Weights of a small GPT-style language model, trained from scratch on English Wikipedia.
Architecture: RMSNorm before each block, learned positions, tied embeddings.
Training: a variant of Adam for these matrices, 5100 steps.
Each number is 500 + 25 x the weight over its row's rms, rounded and kept within 0 to 999. Layers, rows and columns count from 0. Numbers have three digits each. The size before them is the row's rms in percent of the matrix's.

# down: layer 10 MLP down (transposed), 960x320, rms 0.0612, rows 610-691, columns 160-239
# up: layer 10 MLP up, 960x320, rms 0.0761, rows 611-691, columns 160-239
down610 094:499482521506532511488517496484520503470545476485499503459496486477511473488512495460484471484477465515495502493505501523473490498515480503464468471512507487458496478457516497498477479519501495513493470513519466468509497470481488502491538489
up611 106:501473485487506463453490501480567506517475521494530489496504488508486532566469483492512505513540438476499521503518452483491505534471523536506508559525490508505529494506490524498505495445506513492473480523542585500515523471491480468522510514
down611 109:527507442521490502482487491529513496519508517532494536477454472507497497517497503508442540508512508530502502497505499500494441501456527524513513465537508513469475515502483502497483478524483517515517485464478468445486498481500544527493496475
up612 117:513475502525530456499515527532452471499523467501509512450512527498509526501518522535485502516482495516506460470507457465511491495461495493532528482500494469470480490509474485495498500507479495504485538486498505546463524497489506484555490515
down612 120:483527543503516510487497551502556494514476449470485534495521526448498494476504505571504520510450507517492464493450481500527484476491490520467483492516535486460515528536506490512510474474481479432469467498486504516515493486494512486465473462
up613 098:488471496497507541480498548533516498542473519536538551483484518532518511520515520534507474511508524514504515468528498509510489531442498496546508460506479491504473470527460523513510481522486527472469551520533532507483494480506492486489500526
down613 097:530502491492477508510533504488519506529531525491514491504455497460534465488499498439529512494486552489518500496490479505499516482544475535521488491502518492474515482511529461503486522468505475492456468485472501470489464510538528509471536549
up614 108:480499514507490562542510521527526459579491521490507481512488498466488505502520514458492518520493532439489473525457487529508516543518496519564523516510462466460490512483500483507480541521518475489476503514475472477500452511494488500471516478
down614 111:467455486501461464500464519524442518481501552494519484510484492482509513496487509481509499518488512489477512454511502489508457482494507515494477517493507545489498466482516529512532530496487488486483548475526495482491527523483495509523513478
up615 094:489468518479494540522527473472533513521492429494438509478506509460493505508464468474511482491462484498557500522532465502529484497510502565487505509495474522482476474504476524477462486517503509554519468507478503492497487499487487541507467462
down615 100:514510549466466539501529496520512525515505517529480504464530510501468529487497487504474441457527513542499458493512528509527489509513518503497461516497531480536480457516464511494492487477504454479426484526479481502520502500496497522489533502
up616 095:514459504479523545501510579499498514514486495505474505489540534504489502549518511480488455522488509494501514528491479495553497506494514551484515510560534454497535485476473543499447478497516587503463500535524544512534503473499524493494508499
down616 095:509477473520475430478507486511520508510475507485467520499503491489496464497477542508487520458506513500474523511508473477511522502522475497531491513537536500476470530471506534534500545492515534504477481493509504537504514492480522484501478496
up617 088:490491521506494481472561542510487460508504520513539529526541515538477525472524448550536503523513507523512484476496500459523492531513499525522501500527489494510504491479516496479496438522465497544512548487521533547479509457499514467537516518
down617 094:533530479492506481491484513549521482553513492499530509463509550458495495527478532489495488514504476443526484500499477502519471493505472457484512512527527513513502495511439524507488498483511521478489479501516499507499514488501507530462512510
up618 096:498517494518498527497447487540465496519507459509469497505495475491474478479515495543448494539487516512496507466511503513506461490541509544524503520494492502514505480490489494510477445502501512545489534514498494478494504511501515530518465408
down618 102:531445480505452537487531527464494476528558507513494523488482499503514490499511539504556519463499513482547524470526483440521486483546516541492515479525485459472470498516486475502502513484518521498553535481475491506527517551507472537477514517
up619 105:496523505510495482466469497519510527485484503493460506497476522507468509498497544529475481521496459506502519528544497496524478508528514465507510527497509521489567453532487506489488485483419549518527553494506495565532484454501504482503477516
down619 103:513499515499461538536516478521442463520526553531479492504533485521475491504531518519506533509500525468472531527516475499482504485469490473466470498522526517493506532515523507520519498473503466494535508506500517493510530477504491522495471489
up620 089:467490520502555476487482492498471487504513492533509544513501538519483515476467496529474495545538516505557536525493497481537503476516542528527516521485507522489542495515516507477542496477496464485507534474464486490511485490490489526490505496
down620 100:541509478507483499563525522466469511496481474498478535482526477477504476509497507469507507476483482508501484517502532493526520497483503482490493478516478532503478451522481540524519462523496538512493515482516464508478514488471479474473500504
up621 110:512493503565501504444502505496501536503468502506512544504474474533525486497490479479463510507480519542528492525495508501502496500564511496522507492485499524489493503523504505495477443467461538506495563465474497495498471521462447503477528509
down621 114:496490514520465514526488496523481462503447486473507494551523464472484499478547507510513525465507502469529507478476535510496481509527492475470480490515482514507513558458532550490524481489475522499481488552466522489508526503471488521512458526
up622 096:494472451494516522494474533518471478523533486487518472532522453536508555512505491468479488528497522506558473505512478511521479510519495551482512519496500513522464467502510477486526475536527487478488493475473498492494538497482515525508516471
down622 107:545500520505504520482548499531518494492474537494521508487514516518498484522466504516483514489464507519515509515491483508476510509466445515519492515525538521486487505541467541480504525446519487471505496521486515494499464519495466499472507556
up623 100:528485504559504609459517523467465483469477489432517475441451502513502516543492487486510507488515493475508451519536467533533480536481502509465492482537511489501523461475482489497478477477494498531462496495487503498478496498498463526495506510
down623 096:519480471536519500545515485434526497509505498500486479544483473538474478495488502503518496459535489498509523513542498473507466493500516498502464550507495478485471525524524476461506506502498509496501499508504487495469527445474508504488543488
up624 102:506520497473509476500448523521490534476456485480501512479481564454485548500501510531499515506495460500495438524467491449512551498485509519523498494515517479454494503485465562486513508483508479485500484527537509485458504492504525476563483507
down624 104:516467494520454501460512490501484515525525506498478504510542474502497501463496513494511488501532471550523513517500511486472512531530512487510512493545476501515542511556488495479519448530517527515500516508514484498476568494510480508482511490
up625 104:548519526470520522455510494520499470490476488504493471495507520517486521546458461494462490519519466495524509536535500536507535521531479518518499508486480498499457482554546504484497438488502560518497536488517541454449491500495476481530529505
down625 112:485500529530500510506465519497507513540516504529523495507521487533474480438508520476450488537517517456472454479490492512501465529554531500528512491479508501478535500442455517506497484471465491445534516456526494509502521507516542498542525487
up626 103:526468514493489501468557478471507521533541506527498557497488499525501520494482488527493523501552501517495466504495514502511528503489503497510488469499499516484455526514499517502497492484470528535494549492494482500438492497489510498551534508
down626 105:521548470521513491540476518506509504498480462504513468495514506462518506519530447502544532495500527533491525487514476483518521461492499463497512482510478488515526514436510506515499488470474485466544461553478492551504485523495504503514470518
up627 105:507491491515519510472528529552504555474472499510518508488519509475492530558511543478457466534515526478488500560516504453542545503517460475519499496508504491484513509481516478478431502518514516507467500493489523470529504462511510501478483514
down627 113:543480504529501535485451530494502486510501479507507470507454507498538479447488504492505502542486463518484492501528516493506474495472478487579479520503514496453475507504486500493462501514480519488479486517523471523529501470507520516527478511
up628 099:479448493461502506482542480500491494508547458474465517487508507458509498482463503496486474575494472517493518491524464454502501485530526509520510513491496513499483470515465489493450497496485484504473501485468485477482526502485498544489515479
down628 104:533579507458463498462447539530463531522520509533524545515479488471502504530495457447497550521534486478485511492523474513467487499506532558486486502515506477539520506486474493489486474535528502437494504478489534530518538493493526481470486499
up629 098:519504526537493455473533491488512504482518493498531536533488469478481500540522504482491534482507527474505483577522495496514510518501522506517490507520520474524514536529493501500505486506504502539532543473514502486477452458503471515466534547
down629 099:503486502490564523535466500510488477483506497511488467470513493534519521473476491473512520491489514527472503451494502515493479493493477529517535523527486525472487419497505514493484476531515493478506433549467444508479490517472472484538513495
up630 090:497511454490520500503503504483529460492533482542492526490478528519512520523520530496445469525539517462524490490531487462514502485479488490549531494493523499463498485519484497499478487485477489424508476541472456507517522494491528485510471490
down630 089:505518518497527494555498502503438500454504513473447475469513520457487487492468482497519518473557473532518493521515452462478495481534470503478476503496512525494464544503513500481527497472486481556494489518477486498491515454486496486534528527
up631 086:509481504478538458472491518491497471498484493526479496420507532503510486547507494476510468517506432505525535528524499515523504487482491527477467470573502478495455475466462547490493487496494513481457521562477518454557525480499471479527484488
down631 096:497541495541476512487477436482490486487495527488472497537481491482508503438504493490463533532509503482487468507479503483499531476491481468453517517451527549514471530515492494543525508490484455486528465479496458521448488456495486516514530527
up632 105:531495465536521466534494482469511487477461466446509492500491498466464479505508517499433513498514482522508475524498520460520506482504534530491489495462485528493489490518501533500488496477519502487541525521467511502495510486498493523458480490
down632 097:484507510496468440535522509483470523529551494538504507428506502455498489523528512509521503469490501495480495515491498502520514459486463506490471493549548459472460530480524487474504490513514481515501465542483474486455475512447504481532566533
up633 105:508521517482531489443502539509536471481529492498515546488506486530530535501514527475507548507562541514547498517526492485511460517501486514490510520523494437537493520471538505503484480500503495499460538502495523451520471478490498508492501476
down633 099:516538481541453515512531469496519521470493540499436510544499495472467516531502505504480483479497524501506513522530534540475473466524517467485505495462496550513475514514479499509491482549489531502439489517523477492508503491496471503486536491
up634 089:519479545482506505471471527517497500492491495468426510515532523511457492494508515489491531503498522478505544505478496534510512486537535533524529534521533489531505469508431503450497495501528467507496490484482477486480457510492525514522499504
down634 088:477450503500502493509561502487513524536510503513466498485477496482483513496467502550454486522479509507516504522517530480525493520502525497493478508515479534460500513476519468546504492454464510537495497475569476507484532524494513498508478493
up635 099:540467465483494485514493536491516520558490519468485518454517497523494469559492522476495507500474443519500458513542468472524521506502493506476506512527487503466494476484469572476484504530497527520458538499512565515514525494484491486592500517
down635 095:505466513532507480519462454487517513443544510460492492475519513532526514502484478540495461478504474546489477509499489522512490510516505504422489511520553506510447478517485488484489453465511481507513488488503491472486514501472477525534523494
up636 097:495489487480491578515517510458565485523474475520461501497447517513463542521464511434496513536501507490525510486473413512504497492483515482465489567496490494514475449472476507489506461484510450479418490487482499496485535533503514500523533476
down636 101:436505458477433489471492509512468532480520525458519509506485506473468515492519488520501506488516474465499588496491510507499519436493496538488492471523506507492551537468496495495525537495491497478459493461490488505474488448492512549535497488
up637 112:494472499492490522480561502486463515510523514477478488503488519549498513527485475531523491484523478463491529510536493482513518504461484514480495477518522531532480460529465473490459432546481508491456513472527531524493533483463483470476534522
down637 110:553480481499505469501490534510515504527558534512569508501449539512463469469484485458511541524481473526511539472515524498501529497492519487492469498479436508525510506514484496514530507527504500511507511464491475533495475493492483528513486495
up638 104:509470519510518507480501487485507509528540552483464498495488502525505488542507476472494497575508496502488537503524505488503497463524551550510522530504502471496525484523443557510483526482462498555542544455512514516454525497506506561492468496
down638 105:485504514494495497516507514526517502502510461523520476536534529533499489558464478514534531426515494550502480539506508508499488491460473519465518489468516507524510545533553482474487458540513512495476522473497499499542474541545500515457522498
up639 087:496475457541507506502471532526486513515483500475485490482516532508473509523514507503495474497506458486495494476543458498528477476515500509544527475508495502514510444532440506482463435520507506524522519504499497485495491521479490510515496478
down639 090:473490480534541492531505534469450482522487529545510444456482473529520528458474464491516493530466540482487550492476488472525515489475531475462514536504521518499468500480514485463476562534511482534502460485482482504497473494507513490547493515
up640 096:488472494488517499515534483479469470501490490502511460506499501465548475520486429487502536527458468476503510487490470568512454483560526521503516463499539442504534536472500523486484471446467504507486502484509545481513461490477492501499524438
down640 081:484534507480509523473498515580518535500490560495529495497484481510506530466551496518524510537507473518511529489538537509486528503493449497525481486507482484467505529538500484537535474515490449459480526508459461491531504466521515529493499519
up641 082:475474507519509482484507529495497490512482506497496507507488527479484474507475482504488521559523473499541494530523451487512466494568485502534523516506520473477471490498530534494499498474483530513486538515489522462523519523475475538492510453
down641 066:548494486526519515483488501480410492497455532514498476490506549508526447529478479515483553513508461525512482512520473519508510497516462519553538499487530456484491508474471520439521469470480507496500509511507580536528502539491482512501498472
up642 097:510518509496505515487510441448510479480484453489503485498480490480500468571467464519487561501485495508508546556516497522514466496496497529490513514491499529538470502533479510474513461459505548523508467474499497489503464513497505511523523471
down642 099:550520540482499514529544530547542490539477487534481496469479482510505489519507495490526454459523465516498485533512521562492482552526510486509506512473527495522490465480431504490441512535515475496491537500458473528523469536491488484482513505
up643 094:511497483512524496484495494490509490469476510477511498541531509488515504510501486502514567529448505512545508537489517554498491466520503521556535524495502466510529489488486509471500507447473494493528531472503491503484509488482474526487485485
down643 094:523448539515500487506525536502539513538512483458498515482519505517531493496485493527470526484507508540511474498490522502495487498481488505449495480508471497502441503525512511518516498522507490524488515507542511479505473515464462444508481511
up644 119:504476522494518518493527506523489495478498468492460496481515527471467501526488489490442538464492495530501482561515511475540506481558511534505509494475563523510501495510519503434492466500513544533518458475509494492503527510488469545486478479
down644 125:522504504480514510473509543511523513538502506528527489495536499471471453485505490419536505494496488483512471535484524504515449559466504521513484518460529510528510460439526483451491503505525483499514488491529534511525530540545509512527505456
up645 106:493500485514499521459441541503501516464473517446483487467517538489520488508496491501504495525493492528522501485521480493507469482494491522461518494502509485468527495473466521487446494494470554515463510486488543502507470481492478575457464488
down645 108:509466503479454530473514504530498462473461493474480511552485485457471569506513565530511533511526577500489487533552491497459548496443517463515478461495500509462487494467528496525501515496505480473492479498455493486495451481521529511512445549
up646 097:515462506481488504473479518474471485509522486469507494428521483518491487500515494497505493486504477480526518510502471501509513473454516500484510507565529489464478505464489526483508533488430515473485542517510510512502510492483508486510502512
down646 099:518494505471504505493523508447453511490473524492505513504488504512535499462475526506503450480526548466527483498512521484504500502519479538509516481485486493495526513526484473450503526542497488487454488486519453499530493505521477535517517495
up647 086:518489520554484469448525505491491515575526497498465494510491505506495522520486526511480512479495495503465504519467505508547485513468486478485499468501477462478472508511526493481504554502513499510498528491500502547461483452486493504516515516
down647 083:473488493489535465524507478479482496467467516513481513511521471520515512508503484494542514502443526489497547503510555516474510502496489488453482526511513506533516533471518505462514480493533508522556495505495480478528533458489517474486543457
up648 106:492514485518479511510516445454537435501475515514508525502479503537478496482521489509551527515556513493495487492523502451513491530529468510501528530483519498488477467502470527479510503438524478472515458458488507508465499492483490463505487479
down648 108:504459523485512448503512582488509562471510503509489484481517500517486501514484501507483483516448504496510460525473525534485510499507506496498484514544516504493509510529493483494498499477497554515456480539506529547507507483505495532515492510
up649 103:483489500467505474440485469526446499501517454494512508504495504433513503514507513520476517521505509490534523541480478516495487522503534498496537526501542502501543497504503447514503456502473531509485500458498488509446445492496529475513505471
down649 105:517493490496491563504507502516520500507534496496476472496506516545523516529524491478524466464475488474472490489474524524487492458451515475502530468537476536443499476531493477511516529484498503469507496517514501492498481491502536454543486538
up650 101:544470514476484506491509531464483497534532545541484527480476503508512547511513502531496493524522495488490527474491510516498521496458499492509506495548476491494489527512487504502528480483482455488472494450470500515477492489482483480531501544
down650 106:450490510486550512481507466513491500444472486494524432498511530514504467464505464464485448503505508548509475513515484481501487500513499512520477514441515497488539470503527495478468517536544508501486485514482513456488477485527493549514506506
up651 081:563484495506490457456496493491536481495516523511514495475515478498477469547505505520466478546477501462479517500514517516513489503501511498531511492532502499469506509501508528514507456506426489469517535493533532517469517476496537479480480527
down651 098:498511537481520517523536481546527501524477457511505523495496528494503508489489488491510516462475472495535504504525529467482507499473505519484521541481523490528517493451497463492482538477575499494472481478498500502511513501483498528497513530
up652 100:486513495550551488525489499513513481501465497488503496504496488503520529531465489474520545471527490557508540475498492482510491522498480510502514527479521496495471516477495494498510488520507536485494476477497508519466501480491503478481467459
down652 105:470489500532481518488538497470480520501530492459539494493463493493500487463490500482457490517488523508498450485477484507456522450513498470492457463471462477528501541475511495515481516508501485506487463548557493516505509503495482477492467541
up653 106:532499543483534496496528480497552483492520474507512546487541492478503448495495477473505512504509501520543470548509509452528482519521508500487512491508516527436500481468466525505490520523477504518538520504524516480502475529500470499485511504
down653 104:496499422502486476543531466454498481503488525478505470524535553570495513484479525487496526553516521461474499513502518518514521513544505476469555482511443504497528521477486538544494521476452520486516513510512512493498513479531530465520511497
up654 104:489432509524502515503521453488544493555482531450511502481497505488498508551506494540500538493560485499493512450556468460495494500472567484504500534485533516491512501530489490503463505525511505505473477513507485486527514517478460490510528496
down654 111:460515534517519503535483498506503468525502510538471468475490526528488511496500430495470489529463490537504491538512486498456506513488511552533529490543499460514516515445506500476509511482518496534537519479509494536489515518465502525533465460
up655 107:485475494476528518475474543493477472496489492496512503484470494522515488521492517463481512517491524477504476482533506475524508474505500516468523511484433493485475489552482527497461477490511531503453477545553542504517515501483460522513468458
down655 103:492493505537513524479502460461483470484522541535464492508489526496486474469509462476509484541463523544458486457459523538477498486480482524485489509520504514532528501485531513478484511466532513498503507443551486491492552499491523441526497480
up656 102:522498522518528525491549555483504506510511515477525534500465487522475514522540497515477531531519516464555531534513495529509512495529453472541493486500459527499481504540528524473460487488495486516496535519474499488507444482501462522459525540
down656 106:496554480514492489515458496536488472532505504499493499476516498524506496463486493508536515491512523499490463481510503512512516524529484486517471501515504458482478481501496507505546509515450523518561492523487461537493539514469468465478519491
up657 106:534490515527496495507505508480514487505517519476545506476460475541557488521485497527519551453533540516541519502509488484490496479532478543535516476544516503486482508467477502499479466471490516532501532521482505496481500499494468522512522519
down657 104:458501490489471500467479504510507506495505493566460475509503529500480493472506500534497465539470512466466495523452521479533490472509471526475502506530471483479526484463509501480490511517483497443508477460496461483487472507505540469527491517
up658 097:492495488529477502504533545491503503486488552539509506498511481494506445484497483532506485496501537508467516527509504500536500504515494507511520472506498502486523465461491514493468473522498509527515539490512510486511513482482521525516498529
down658 093:530483558524526478522516470478496518488476450510479497543497493524518502515471475541517510485505467496511495458494527480490507481499488470476507510541522518484510508482499501487468556496461470556524474486493507508479516462472522466491498488
up659 115:518511538505519513469509494505488451540527535500520499476465488535471536488493509524491499533523468466503499512534483461515506476510546487531509490502475508467488460468488522495517491485513506491534465498528504513458506469486463501483517495
down659 122:469532488552526445510473520459510466453540495479521488479494513500524512521507462514477472503481484511441457498458530531473514510525525502545485501514475476509493494502508492497520495512477514529505543530504490529491486496482521504506550494
up660 093:500499485491503511463499544450477497539492531462524532517456488515491516482525484501505544512460516539514469479484500507494478511533539492441487524516494512532550524501515478505512526515505485503520542463496499511489496501500538504531516525
down660 094:523507494511488514478493480550499520457498519507494515509505532532486513509481520512501466524516485511506514553463499482553533466503464538552525499432505491472505495536547522486475481470489501486513445486510471539463512490479522541504443513
up661 076:465537516544543500518497491511500490502457512495509491502527529518475485518513521520525518530523499458489535479505483509514506475491504449528542505491525525503513508495452544482460517502534548461511498497506530514474486549487512495501480489
down661 070:509444497505496443540512517463516537500517534509489510514509479504517493500486496531521485478492540480494476509481535509483519545481481565500462509530524484529502458511524460505536496501458484545511523497551452518498547510484452460489467504
up662 095:493526465465535439481478479476473533527498449503485469497520563482516548519500498515506512550491513484491477508522463514517455464530508538538549539516533489491502499541550544506498522488440495481484484504513541487480492426489537503531509481
down662 095:498519480491476494511557527528496548469500507469450513463513494504510453489503503450498420497475480469469507525539526503539497549516528456523494506490492516515485476494471498461475468490494536514492554520493529518508526499476438510510471506
up663 088:531490508449500496483512520493476477473496510513495508524497485528500544540514495514457522513492515470565528496540500518506492482525536534491507521510507458545483531517509476482503474466480505482458512531507512506491484446493458480500519548
down663 065:488500469485487506484516493486473504499501523511507482505507482512496479491487485491512522522510487470512518492522506498497509505510503539511472511521508485494490498499479500496494484487514509510520497493524513497503518519518482480494531511
up664 124:508511485475485491517484476463517488509547464492507466502526476479496520523501509539473502547530520488508496566511463478535489505541526538524517534485470485481503520508495546477483500502534501498539516498491467514530482517504517506502547513
down664 142:507517512475522495482492505550451499500471514513572489487484516503500505473491510449478520489480506508509497527500486499531521501507501499591462500502510487502476494559523499529481500472472489514493500526507513542489502504514490515486503507
up665 098:487532482494545511488485503496518480484502455485502494507524477458520477500552465449517518513496461471522525458507493507535513538467520516446517516533538464452483459510496526477502522503499510539497474491513511500511514514492538501501503497
down665 096:492492487428519519515489473480489479510502500533502511491535500504519471553550506455526516498494506495524484552525483511514464495489520504506486519528502512508531465502510516483490486526481543535504494464529521513500507510532537537554526491
up666 100:504522529516545508498494500512496498559465518471465541483457528437514495482486493532545543481519532514511506479457507531536532512476498471520501482496502513507502490486524484510495516526441523526476511493509502476462497485482529530485515504
down666 094:497480445514493540534541471508463525494494479506509477496484497501488476486540437500478493552511471477498475499520530491503516482457496477538518531510525520506504562488523473474495495510508492505522540543483480513472554521522502490479503480
up667 115:500508495532501514485511542524518467567532535516490543523541500513536509507548460510456489506461511499512496466502487529496472519536463539509544456505482509503463474539507468481480467534529502505496471473481542507471461490487456512507502507
down667 115:494482468515498521499521485503531484505499505507480524527522471510511526491493516489476496541502497526467548473504505515498495492484493508446485489503495479500515520485503494458481492521461491501517537471505516508484471497508502503499488504
up668 091:527483512522540500437497489540505496516491513505448514493478486488485505550510525492493516494475480521509465560523472483560527498527527540538484435515482536505444502526506544477472510463464548483472476504531481480473513451478464497500491480
down668 094:484491505483490462508498477450447524499529543503517469500484447496554456512537488479505502519449509448506505458517554526480504495483490460449429486507459532530478496474496489481522512442439495508536503503502514519487518486469513480527510509
up669 107:518496494486475469494497483466515497483471503487510509504511520518507481538483496485489520487495489510519434514475488529503492470486540526455518501524531521531483511515500531501540508465524514516486464509504517476522460513494492492550514510
down669 110:479496487489545541499510519511476516520493491465486471474496546500490531498485447444488484507475503488567513514498511491494534511515476505509453509504526484479510528518528526471497537501480534530501435478531468485482440485524453482510502514
up670 091:524487495519492495534497465435504501507488541483513473510486520525556496473504482521531554493516484499493523475494464516510479433479508525545515498549511424499520512496526535487524517483483498520507457496508515471485484494467463503510491506
down670 088:495512515462504509527518498451467485509506501479486481495471535477488482502470519502498482486479530517521496494526466493445533491502517534511496463542506471502464461516496503528484493517424547504514484513543481497469497494512481509512498495
up671 080:495506519487513518471487500474524454488481496499516535539534511488489497487515492519511537514508528484482597509498462510510446477520557520511556519491529504531530516505524512475507487533534494493536471470505542481519458509491499507485476486
down671 090:546518481521517470551538503462484502511516527501534517525493497516498474549488458502485481534472433507505467537495522470519529530472488531477432467536494514492481465508469507529514513496461509495464489487517481513503519473494457453491468512
up672 098:498457511482528541535561529506531497521488540507479530493496471519552462513505476505444494529493507501493526498488504530531556509458530507528514506510504507513491517508488486505495469509495511538504444463533557517495489444491532544492506526
down672 101:511495530495455493457529551538473496489509475483523507468483509505507472512496513483510494498508525495529489521532515480495508514494430506509475521525514478444487478491538512486451499511485530506455485516475540479482473493495475457496483531
up673 100:513518505528522495478528500536551449532542492508490522492459501469518484516456494477491499509536528535480491482470471494520480547489483504498509491488531465521524513501449493510490477474518489517487587506516495533477516506503544519495505496
down673 105:470518500451478509514526479519446470516479528489502495495477510499462508499460511517552502506475490491525509513449505496488464470544488501507438488442494452510458506497478510485513513501492463501498467515524519506561447506500509454505467495
up674 107:508505443498529487501532490494506455508475484538495535473514551467532498486521504550506522511528472514499476465500469502508485539509527490488533493494501483508506470550517537523548506448416530515522502492522558517519505484495530526502512497
down674 104:512513521464484528480511482505540511519491491519514473486462468484534508486523527484534498523501527501479526515500517481497547522509499511529481536536513437495487485462502483514520509488483485449475496502477480474516501512501501510497526490
up675 111:513518460515490472480462497505498448483459478508508492479514506443504499474546478512526536506514495497492555474512480520508466527518494517447516542563484520514510495473523529485501492542529545487492488522510535490502500442503517532533525500
down675 116:519465518541479493489486529494492515503499531509400514533503490543497484452497551511496468483505509528525528497504509476503500528499522503526522540523528500440508503492480482486454495480513489497490562511484476540525523547481468475492517480
up676 126:498485487505535524493513494496485523509454474502485526476488518483559480546460500493456492498491496500547492473511466509502453489522488512487517497515522441501452452494510504496453472490454475552473518450490516465459479519488482488502482500
down676 135:492487506518503500501504474517542536495483527489476458495497485515526514487483523516473486493465502555509554473490521499503514552503507494488521508482484509521505520489521443441504489530505478557532508477492498492452488516463501471534532490
up677 090:482462478511473467463498500489447500498505493467514499524515502561485509519492486490519470505510490487518481501477500538521510528534499502473506544514513510495498518513519487504535513489497509540508563498498514527500482548502532456518531504
down677 093:536519502448468567525482540498513477510509487519525509499500522481480493509544525498515483459533485502541523503531537514494463496461510483473498498523496449501548488468474520505503466527526527446507491504513505531500518482487523545491477489
up678 091:506486565531509505454512498474529484496513501499456517442472482520486569515474513471514536508497502514524529497533472490513473486526530511529496540508465481469478517550514531475515510488507457504487554459471477507462479458493455514503489504
down678 097:488503449475458482498519495485473496498512528524485441478483490490538493504498478469504495530487481499458464478499504527517491526484481495465483473536483491475516474475485500499493502446464508471503470529516511498533488545513494469480499502
up679 093:496468512521491515495519516501497489498513519470504544519498502506487486541491504510514458543539474506523574488518486496532445488492463515445504482519497511512491453533496510496439444525488524494469569458491519467517501504492473487484488485
down679 096:499505521471484460480466509449504533510548524468529520529489515501514494508527521493509500502492524514492444482471479496502519500517522534520493476548513496490499520503528467527519516517542444490498477495503484536512502504474495500538464533
up680 104:525482456492485505501504458473505477521472484502465518517489477462512464502475461518483470526503519533527534497474485518496457475530510535505502542498487531531511498494501527495483456475482535509503463485485457469487487498498508537481510479
down680 105:527522521495535506452468557512494505460500503545507544501489523536478493533478515462534508488517521478516515483520486494501511509478473489503528488501465522513515461471514460487466479503517517523481522513523530532535537507498511508511481543
up681 096:534484493530520526523496499484507486492465459457516494457505563462468510542483502479497489542511480512479496472502472535554510461510525492477509497508506459504524503529498509475467491489529510481469505543502534500500483502495492525505462486
down681 101:504534452495491506532526532497496503490490474524517506470489523492523508494488494491503499541462496447494441496506501521510483506464512481520541470485500492487534454511477428512494509465478469520507473513485481526518498529498498508522510505
up682 104:502479505536531502499464492517499497497476505506459528480510504504526517522494506474519534457494500533511511494547502499511465457470493484465515452475493505428566512525502499497529503508464534541506472493522507512515486517479469445517482482
down682 104:526518485512524500496512504517520504493477506458485542500499485496473462507508513479467525486479517519537471539498517531490477506520513495471481499456512513503533479491525505527511477500523555452515456496491526564540498513474506485495506506
up683 103:499487534521483543510502513501500533464523494507516493467460463514488499514478504513521542468516497469502485516488484533520492467551494516536499482516504520524509505496492514495455459492497504543482505498504498508486460513485471482499501473
down683 100:489511466557495492427493528513504481494481483508497463500524494473484522482466511506484503527487462512521448515496507494463470528503476497519526515451505527481498512517514479484521513509501512468486476472494494485527495515498518486498496468
up684 110:476475495487495475493492477479529528523479517465475550473494500492494500515491470492504520535510517534498478516496463483520525523496526501520527534497501479493478480478478558475515514486455526488508477486521524523515482493508496510483465488
down684 108:522497521501528513540526515537449514485519502516485534517533495524476513498448514496501508512471564527482496526492517506496515469505488437457495523510506547501493524561535496475510521493444534521478516485509548513487495506495517517545546538
up685 087:501498485467534490452485516496519504476512498537472502492490524494501499516494482520507479566519468478512485547519491514515478531504470491511535485509497505513536474486499480486510473495491482489486510474477501471529496533496496460510507537
down685 090:503500550512492541516511498499448528496515463508539510506480541489472499501508499494489478512476443481442470485483506514511514503514501519511509484494517474484490506464488497494513517497487444501461455513520485490508540479471498506498472510
up686 108:498484433482542496512469476497465460497527477476458539509541526439512500474519484489493536519508482486486488534503498510524479476515482553483530525538482522475519494494485537490491486503471501563533460526521530508484553504500530541487490462
down686 108:509493521517516482540506529514492524497487488493514475467515490469467498514536513527516517502503498452523519539498478521530468487488509473453522545536469498496469423523498510498542531459490549471510515486477477524497503492506532472502538487
up687 104:499485514485507512495509485477522486530543487505524478510513487525499490518528491541489530525526508454531545529505502522521497510492521484546532525498472515477509504487495523488445480489478506522506504468508515470447465526507524505494518507
down687 103:516509464522478527520460490501465519463456504535426501532496519514512514520527507466511542469552528490528507529514523517478504498439441458482448508531501519529521494516511482506519491475534482494531514448476484494492493538476464494501471493
up688 110:477484509501548503488491517470546508508548497489509509484515507450470464492534462462490509510478480451508494539506474479525472477572532538469536534501523458492481501489468488444461493490504485519535502523507524514504495553509479504468495462
down688 117:524507559483520500477482585507516528486492480480484508525477537554518499498479490495471500538544509519458469465462507468504543510483521509479494503504494533523476504480468504479479463470475469537505499477516499506476542503506508499495438498
up689 113:442481488474492472484478501493428483526538480536511559493497525497520520531515490514467491517521544489498493504501471531510519507503507535500535546518516490519508482506491511503492536466519504524447500496499516485483506484487515514523527507
down689 125:496493554489511518494575540486524520463502486440524495472476491538515453501505537491473502445507564485488538540502502480528520472515508493524512489512468500452475568523547469483491528530519553505476521527481517507507463515508483506478524486
up690 096:524514503517532502494542489523478477524482504504497513514498538471462506484498505475475505545503521507495504528486509449512527504510524539465497534481531482518479487493531492511553505501511510546491493520514489463469491460516488539447524524
down690 098:496526485528534477482523473529435526488489510497484492500498502474499505500532489523534479503496479516508488476487500499465524521519502463493519511473511520530511487459493497487525496501547532465519475523542516491497531462460517453495499500
up691 115:500498500508500507523537495526449484513490499546534552466498511497481471513517491496433456515508474500501540519565501497505527498506531527534517459509541523502426466509437485487500466446507538529513487515542505522498517500494460484557500510
down691 115:543473513470510492519488580494455533536532494518562482490492496525500443508470451470495477510488479485561495555508525524540480523525520562509511463491547497521490488502502515504473476520498527491500543531487513520535492523520450513527497497